Part of a small language model's weights: vocabulary 2048.
Each number is 128 + 24 x the weight over its row's rms, rounded and kept within 0 to 255. Layers, rows and columns count from 0. Numbers have three digits each. The size before them is the row's rms in percent of the matrix's.

# o: layer 2 attention output (transposed), 160x160, rms 0.112, rows 86-95, columns 0-159
# v: layer 2 attention value, 160x160, rms 0.128, rows 87-95, columns 0-159
# q: layer 2 attention query, 160x160, rms 0.138, rows 96-106, columns 0-159
# k: layer 2 attention key, 160x160, rms 0.133, rows 96-105, columns 0-159
o86 083:141142101147094127137132080094133128140082113126102102126104129089131116108163132115112162139112122165088099155114106116148099129142119146173154092160126194129129123136175102103143149114133107164166157112101154126127124110096137098144132166123116097125104144144152151152140143115116108123066108134106158156123142117164184140111113137141136132195124129095133127114091129150159150139125152148103120095115159151165128102102147103140131127136133104113119160147088118069105145106157163
v87 090:132164166146154147113097157149143099145132141150149164138147099155144108116127122099138079101084125143089110129138122165080117135066090126153116085143126146141164126126143100164153126124138133136181165135131152107137109163135072130132153139116115142111113115151139131129153114137139127103122070118118119169114150143084107138147163129135148087087178150127175146154112140115117133167086085103110149113161156115153149116086120109120108160130136156164136120151120107102142117107131144
o87 085:114126097111120124134121101132125160104127098129161123122137126120134162131112138165124156182124151102157104145144179095133137150147146118121166173116158143139112161124168111129104098098095124112120119101142109129088142078121172113091135067068148109127158152115136108106132121126127175149123120194141131091152155126175154142125103130116101138141080117089074135121136113168162095110122099123134135151105125116126122134147148133133155115126154094143137135106175143144088150149096114
v88 093:122148136136123119125110119140122104134130163122129089111130106108126126098143069132106160133152189117112132117175145122132132111149163154142134110132139095106088139145095128129121167102096124136112095126114151144145145101104145150110109131114101163102104103094179101148109151106103122154169138131147174089182147121179114148137124117075151139166103160141126086123130084139084142122169137151107123131101101134162097135111177131133145122131111098094093077120112128103128156145115096
o88 106:115129128095128131133094174129162117145139122109089189133098155113109142116148130113155126090078133159166125148144112128108134177132095081094131113111105131097141073071147118107117132144187092142095108165184112132129111127125116177146120149142145110138135137167070125106150076131128112103137112134137092168086093108118117135161137118172125156132124146102128157153129154135127119128147138124155125102135148123082141111124137140135118154120173121140153137155112119162138110116109121
v89 095:127114105104131161177117139111100135109085121143172125100103136095094131155123122159163158135109153131078144157099122118134092136130145083125122104134141139127139126124109082164131137131071149129132142111112113118128114082113159180149130138151115158115101149181153125167135148119152129124117118113132100107127102099109140149116157115117090126146142142105094139153127140155111088129088136118064138169131132136158130154150116111127081053159135151128141171110165096133112152110156121
o89 086:143137150105132105131119083159128107138163146112161142140128111129161130143116133106115110109160095100188126109163135119125128114073152131130199139131155134140131104134144157077169141135161116129106112135167150165086148145118110084095129103113124095133159140101126146100129124114089110174142155137149133121117174105156104094086120121149134126112085165155158080149116123102124184108137121128164144096127135135101124112119132121139140155078120134108109116150103111150129120166166100
v90 088:126094103118165135119124079125122113118130150103154148131105143161104114142130146165134149129113139099140152137079116087147136129103121092123103135122117103124155157125158142144117142140166116118139107105106151168146148116103083102158093108123143143111164081120167161107075133161178116133122185130151140149128146137133090126145172112089177142177104164141117106114139128133143151091131104129115140137151096178156151115187158095119143104127116136137118119103109111168148150120163106
o90 095:131155176126097107156177127125112124100162105106068127120142065100137151140122126091150120137171153148147141148169138132118115106160117140115172126143131160147142099119088128110106135083135132138128079148130107100071152117165144147106170112128093151112129168148126122145108147092095124116144136132133072139115140092129131157125092100144151126137108129106144129145088166102133148158105105139130116118104147105135111175109128140135157115133123154136146135167131128128091116109064166
v91 090:166093098158110123118120134140135138126119129115146137119109156116135162127107130113122143153084087134115160148096094094154135100120105134081130141147100140146098171125127108148122117121156121106137139109190139092126134118142114119082151062146109085181148151113130166105144099136106113121123158106094128140134144113101106179127134177164119144112125170118125136095138112135134150160059150140144128085134114145106143137089117159139106106115156144144090180121109139139139149173119103
o91 095:139136138102105121092133118132139174119143117147094108091147102118149129111124121141130116106133114140149094117153129115127109121129198153120123130115158151143111088109132164137148099127119118137102137093134145149154093173137124101130099128137135174145110120161128129117088163123131159137135109133177087162090158149128160107155111138107178106132166110102164079149116119115146126089175162104099174134099149143113121130113119119100155144132091116128155055174142094109145158102105112
v92 094:113124135134150200099084129118145093130126190129123147108175153159156134124125134135123124123110145121125096121090121109107103096108081150129141128093142122128126126099121176086137104140155126117094134089117123177112138154189117125132118132111107131166130164122135115163161098140161153149178118127154132148095115102120143125164145142109152122124078061155109154101137151097088164099123131140144143138124170155117094114155117123113130144132135153079133107142133126093108103122143119
o92 093:141134123101101133152172123151087157111094091147134085167135129093133136151125134164141136126158159140130153109112130131105140137153153128121129124130118182134147149154138122137125175141096121144142136157124084120136126138106157107141151193125146108145147115117087127120110127117127108098113118104105158123146157174137131103126102128123076153099125172096134119167140099164115076170081101165090123153106061111143106116148141090129085090113133114118118180134133126113116107123131156
v93 090:097161140121144120089130110110091144145139117133187149134129098135096135162124133185124103130100133143142153162135164141107112121110143092122118151167109146124184129117142114145151115120099144132148150128184110127124156086084112161094112065156124130146131111115169119131141128163127128097168177109124111142154147107121136131121136109064136128139117114118121110138129154142114178132116135151097130098156142159143174110092117143094120074162112128140139153114149092142092133146166156
o93 098:092117118147089134156176092125121122122116152123122098121104139111155150114144127078179118123079128111123095122112145124100104106151160138123160132106123085109110150150143139130139084154129133100129077124125197106127142160169125103101151162079136131121137148158140091114137117048115113153100122146117153135130128112134134093130134169178144119164162104133124103137089163140144127116176111108119154146104145123119148158175138122158135184129117132114119100123112130153117143143115124
v94 098:114084092131114121124125105079112153107135157123087192152170157120106171159112185152134147140111100150099132144094130088120099111134090144132109121132161112154145153156147149126138164119120124123168096143101099127111124137156124149122125128167122097166128150085133135155104059134076097086091166121156125151113113130124146153169129147114130140127122102128116116159140151108134149157131140162125150116128129153075154159135124128143160151132099087111140117161107126109123097121120134
o94 107:128155164137137124112122142159126115111104115127127089117153087144140100145137119093119088130149171125189192114163123150113125139161157096108138123135133103131104141101105158100114124140120130142099150098127145093157106125134138117126098164121083130081093131126096156112149190125187091163158123116109131105174166152112135108104110148140114138107150157108126144113133153162117133096103115109112088148095128125156105097132154130108085091125155170133160152150125145128098145110148111
v95 090:146180154159141150146114185133118112162099118140107125149118129114102144118123109137104148130114185129126160118178137153103177101094100114125156097150135110107114131147128105134159140116147142154117118165106167129130119130161099065114108083138116115111134142113078128149115116165143091124110160131150139126125134063136125158111091145139124111113127136129122124134117109158087115132123156151140159082108115178134157154103106131177080109149134124118128149110063132134088139156123125
o95 098:074116087094089136127121140175163113106101141122124161120111112165110126133133139131180079131116131156146129118131110105152062118169139104168129118146162126123142123108149126079128122136122135153128111105133066136141137119101132159120096140096121139179173110130137127104162187139142145145164086101108096135138147160121137132128179125110146148171114145088159140143138078111154136126145136147129151132122169104113145131126095141112108153094123121121125091160116117139141087104120107
q96 099:126180142088114162150150078167121153126109151121142115168078151107159134124104148109104100146122137121130171113177144128102120122157104140130155125144185151150126105121108118140147135103118142129135134125108133100144121101148213134135101124141150114141115147135157113120127124151167131124166115106137146119109151128144176118085104135141116083082087150144140134095130109146143074134149118074138157111119110113153143149122142115142120105124124128121103181167136117141108084091174114
k96 089:117094110180168119124154148158122121139152135120111114115121131112113138129138103125117109148137114116132136147149179112098090085153149191137123114053138177094131144171122131105136117116132107118147112152101151156121128142127152116110139137123124103112103128124132115130094176109127092153131107135122102127156104131173144159124099097173104116150103060116115094118120117125154142131105130104070142143137178155100136125146135107147126143145162128118189142151107090086146167126136097
q97 095:134177124111158132170175075165144123153149158144121116135136138139124137116098140087148088123170152087120153103135156144124110150171128139079123099139182138166161116102118110098108146110144132114137106151113092114126123129142168157096145091149116127111165160154135137131097144145153109127129147109113157092137116083124113122091103117138179108131071162113134118107109103165130129155160116111122103114109172098127159130114146133103129121136169152135173152186134132141145118117125120
k97 088:140121118128152117093150134153123160124160135122101078104107128126134123156133103124127118106123112130125110177092156097155096096141110147157136107126112158115135185154119114093149107140153126129140112162155161119195141120115121086126124111142101116125109118123163135123149128140112092120117116109142096170146133091126134149104113108145134094153149106091111125128159131097130168135111138104078129119140152139127149141143132143157167127131149136139195126209129092131128174092116055
q98 103:144130172176133149155178097123147138118109125103113171129117112109136152166110071140124149134079126113141105138118159131148125125149155143103129127114097112101129124092122117178112118130161151147134120161115115098109115134127166172093175124148115123163113138172143069153089157082122097117144120092136131137136149165107120084083155145156132118130077143165137129121107111132125102138160096125156127143155110133102122121117138145145146092124103127112124117152129097170159079088116099
k98 113:114109133129125093106118140108143139155164090100104128108108125110106127097085140126126084109102143137140120149128116135157147118119076094144128154142079187132119138106144157073158121115136117161101109118167137170156124109123128141104156143135145153093133117121104168139153128122093111104120122109125074146139130095130102150159125127124156143180147134146129123157140083112130149104088090143147157146107116138135181120108154135133157164111122140108127153133131133164072206140109159
q99 102:103090125162124092155109153123130104122097091109105126120127120119144146139150111173110147135120104159137124141151125159132157089150149151097105122115091138096084097123098126146131115130134143136147155153154121116070104118112150115081165163117169100158112167163156091138095172080116140121139165149121132185111122143123156097146141139140165156146088153128127110122073140136115128115119108124126122112166131103113121087167104137171141145146115129085167105123077139122125126102108153
k99 090:089112131133101108157105148117143097107104108096171153113125104093122142078112180128117153165142124138106156106136137161112134146121105079122147155145149114155129116079144112112120127113094134157140136106125119139096125124107128128124159124118169138134133144124084141117164113112135141125130105134127117103105119142083094132141123168141136133135153162162172148170114122166129082139118097175171159106087125072138092142096080119075117132136112113124076128089123157125127112168130163
q100 105:131117149116130112100115134129102104135115148094155112161113149146093108133157100133152117116094096177174140139101118131134110161124127121108142087071150104095095142126123168118130144102118167150154114105131148137118132170156143086130153097093139137180110082089101110130194125097122149119104100158186120126146102108106135125151153128155074121113143126138152111116174121119138140113115150156142159128154112177096093151151119125135122181128106127129140095099090126117134105145127129
k100 109:109142115140138194125098104140134114156189101146104136122127147187142109083144089147130162137142126124097114096155124149128137121157140154109142120144134148151158105094134119138118082112108132113101122086127139134094074108119110137124108118099147141115135107144131113118062140139108166116098162154143130107120113127182118141149165118158111132152084080154137108116111108143147120126159147143158163131134149110106206112124130124099130147144169132141088144112146174134123133103148151
q101 074:146137150105140103102075107117156094150125116133114089131125114144152080136141157107145125141116162140134141171077128122100149189130148142106086094126152121098126149076151154124105128114106125151180093130111091137094110169132113107124126121094160137096131104140111123139128134136115172101072131148132113135142117150129116120140162161067112121148092154113105129155138163111104134134095134177127116145129124134095109132129117135127138183134093165138136060127149126151104117096115114
k101 082:118142154115090149170085147124138093111154132111117133120151146133114144113102196129109160131160142130124140097129144195107153133144124063134143129168135074147135108079137139141104083122102107143096152073105112105090115126157144106129153123125103154125146147146142157118109147120153137122120112124113136105105163090150120132135160179111136154146142121160158145157126115150135128133136107166163165143134123078157115125127100128090123131121113151101088123085118149151145102128137181
q102 102:117141103111116117129122139114141141131121184116123111147116169095133149121143105072129114120103164101158132113144135139114055137125111156096094153079137150094141118155116188122166148100158132150105095098135104126172148130124100153150132162087133128148102138152130098116156127106157195167130116127162125127126150112103135116099154144136103100098130115132141100116143092146123148092118095108146167141113153133101122152103155166146127159121126139174127170169132121174127119119155129
k102 107:149125103144166081105120110162111144116105156168129117138126143096126141142155098120120134111133151098096137146158146068148120120079143191098111116087150194087142096139112130107149154153136168111120125176142132156176131136128146124117128126109158092131107129125087106142145137131106148101125128118139124154126094167078140149131091106141117115095151131121118126120127115119150101142118155076081127177108149163129127109149156138137128154139139080144167122154142105087117152146138125
q103 076:094129107127143177171154103115101141121156127156143119091126110098118153094109145173155121110145101135117142092143136135111131102123109134144158138167131141162103107181162118098112174152105133116103179135130163114080138131107161155169126110157099129125172112093125116122103140105155097127184099123129120137112121164122117130138098106166160117128164137141152126128110152134151131148166150097075136104144155112139135116131158109102125096166164069127110166152156150127124142152144144
k103 072:131115137113172144122185149108148157153122135132130129124104069131108111143137081150141087123106100126173096132131126119134098159137107156132131091094127124110144144186100122103108112163150125126149088170143162113161162113135093122134117143136143120159125098090150101121096081150106100158165167139169174156130119127164143142095117095134142114126118134101125110102154137096114112135128127101119100088132166147098130146165138122172141123131157116163141145147145126106110157127090078
q104 108:133097132124087118105155113115089129073175099114146130143142086075118130084162126174151124140126076162127124122090116095139111082110144115175182129143130118128117132144152127129129123137098126106104188087146175113091124112117171118134143141090128091166136093138149136138145103121124130142152126142115158127064123173125141135125140138165112123123160160130134151141121167113122114155134129118097104111121112128139123111116133073123150106161154077126097135121137123110109151097103131
k104 111:146088145135097164161135137095151106158161099112098131116170130175101153094111178169134144130138119131109127089127128144117171155101111089133151134131115094127149146070133125113133071098156097156107149079136129127097152127128128140111176160130132119125153129097142125123098123109112152122135149164118181092112117102161119137137163132109155139146108135134150093153128137157157118125152085154126135084075154099125097144120099096122106128127130132109125125116130162141108144188113143
q105 112:151137098102137102116151115139085090148132168124146155116157089117144133127102115108159091103154135122167139157137140112113115159094166138118087056124135088126156111138123116105168118089093123155169118134096106161158131159182134133160139106146148134084108129119103135158139164127169160119148085131134112138167103131117128128138141152119099103103095156116128135112126104096136127146117128130170129086107106166100137138162125149120143126096063160118161118129113109118116108089130135
k105 105:132121168113130114143081121097167086117116113131096151186119127123142134139127179132088159142142186130116111130143162148123130177130093148102116109098171102141161098118111143190122129138107125182081142116133117131118114136086126104068123128091133152110119122131132090172111121144118134141114134135147139110074148153123112113122134162155147143113085135155147141122118146125112119140077097161147158129141093103125093116088126133102110100115117158112113118079143103135118134149115161
q106 101:153138163124137133149115141134135136135093088129119103148136077178154126116130183159134152100136101146095098134103126130127167140140141150117141101153112106122107150109125133156127116170100134142181147162118093103076095100117144083087135104120156099121170112132157130142065127144120099108118185149131161114118108162139094136124110132116136162143068147135109127128129128142111141144142140156149073146179141107143099077164122113102119122150118140098161134115127137131126117161108124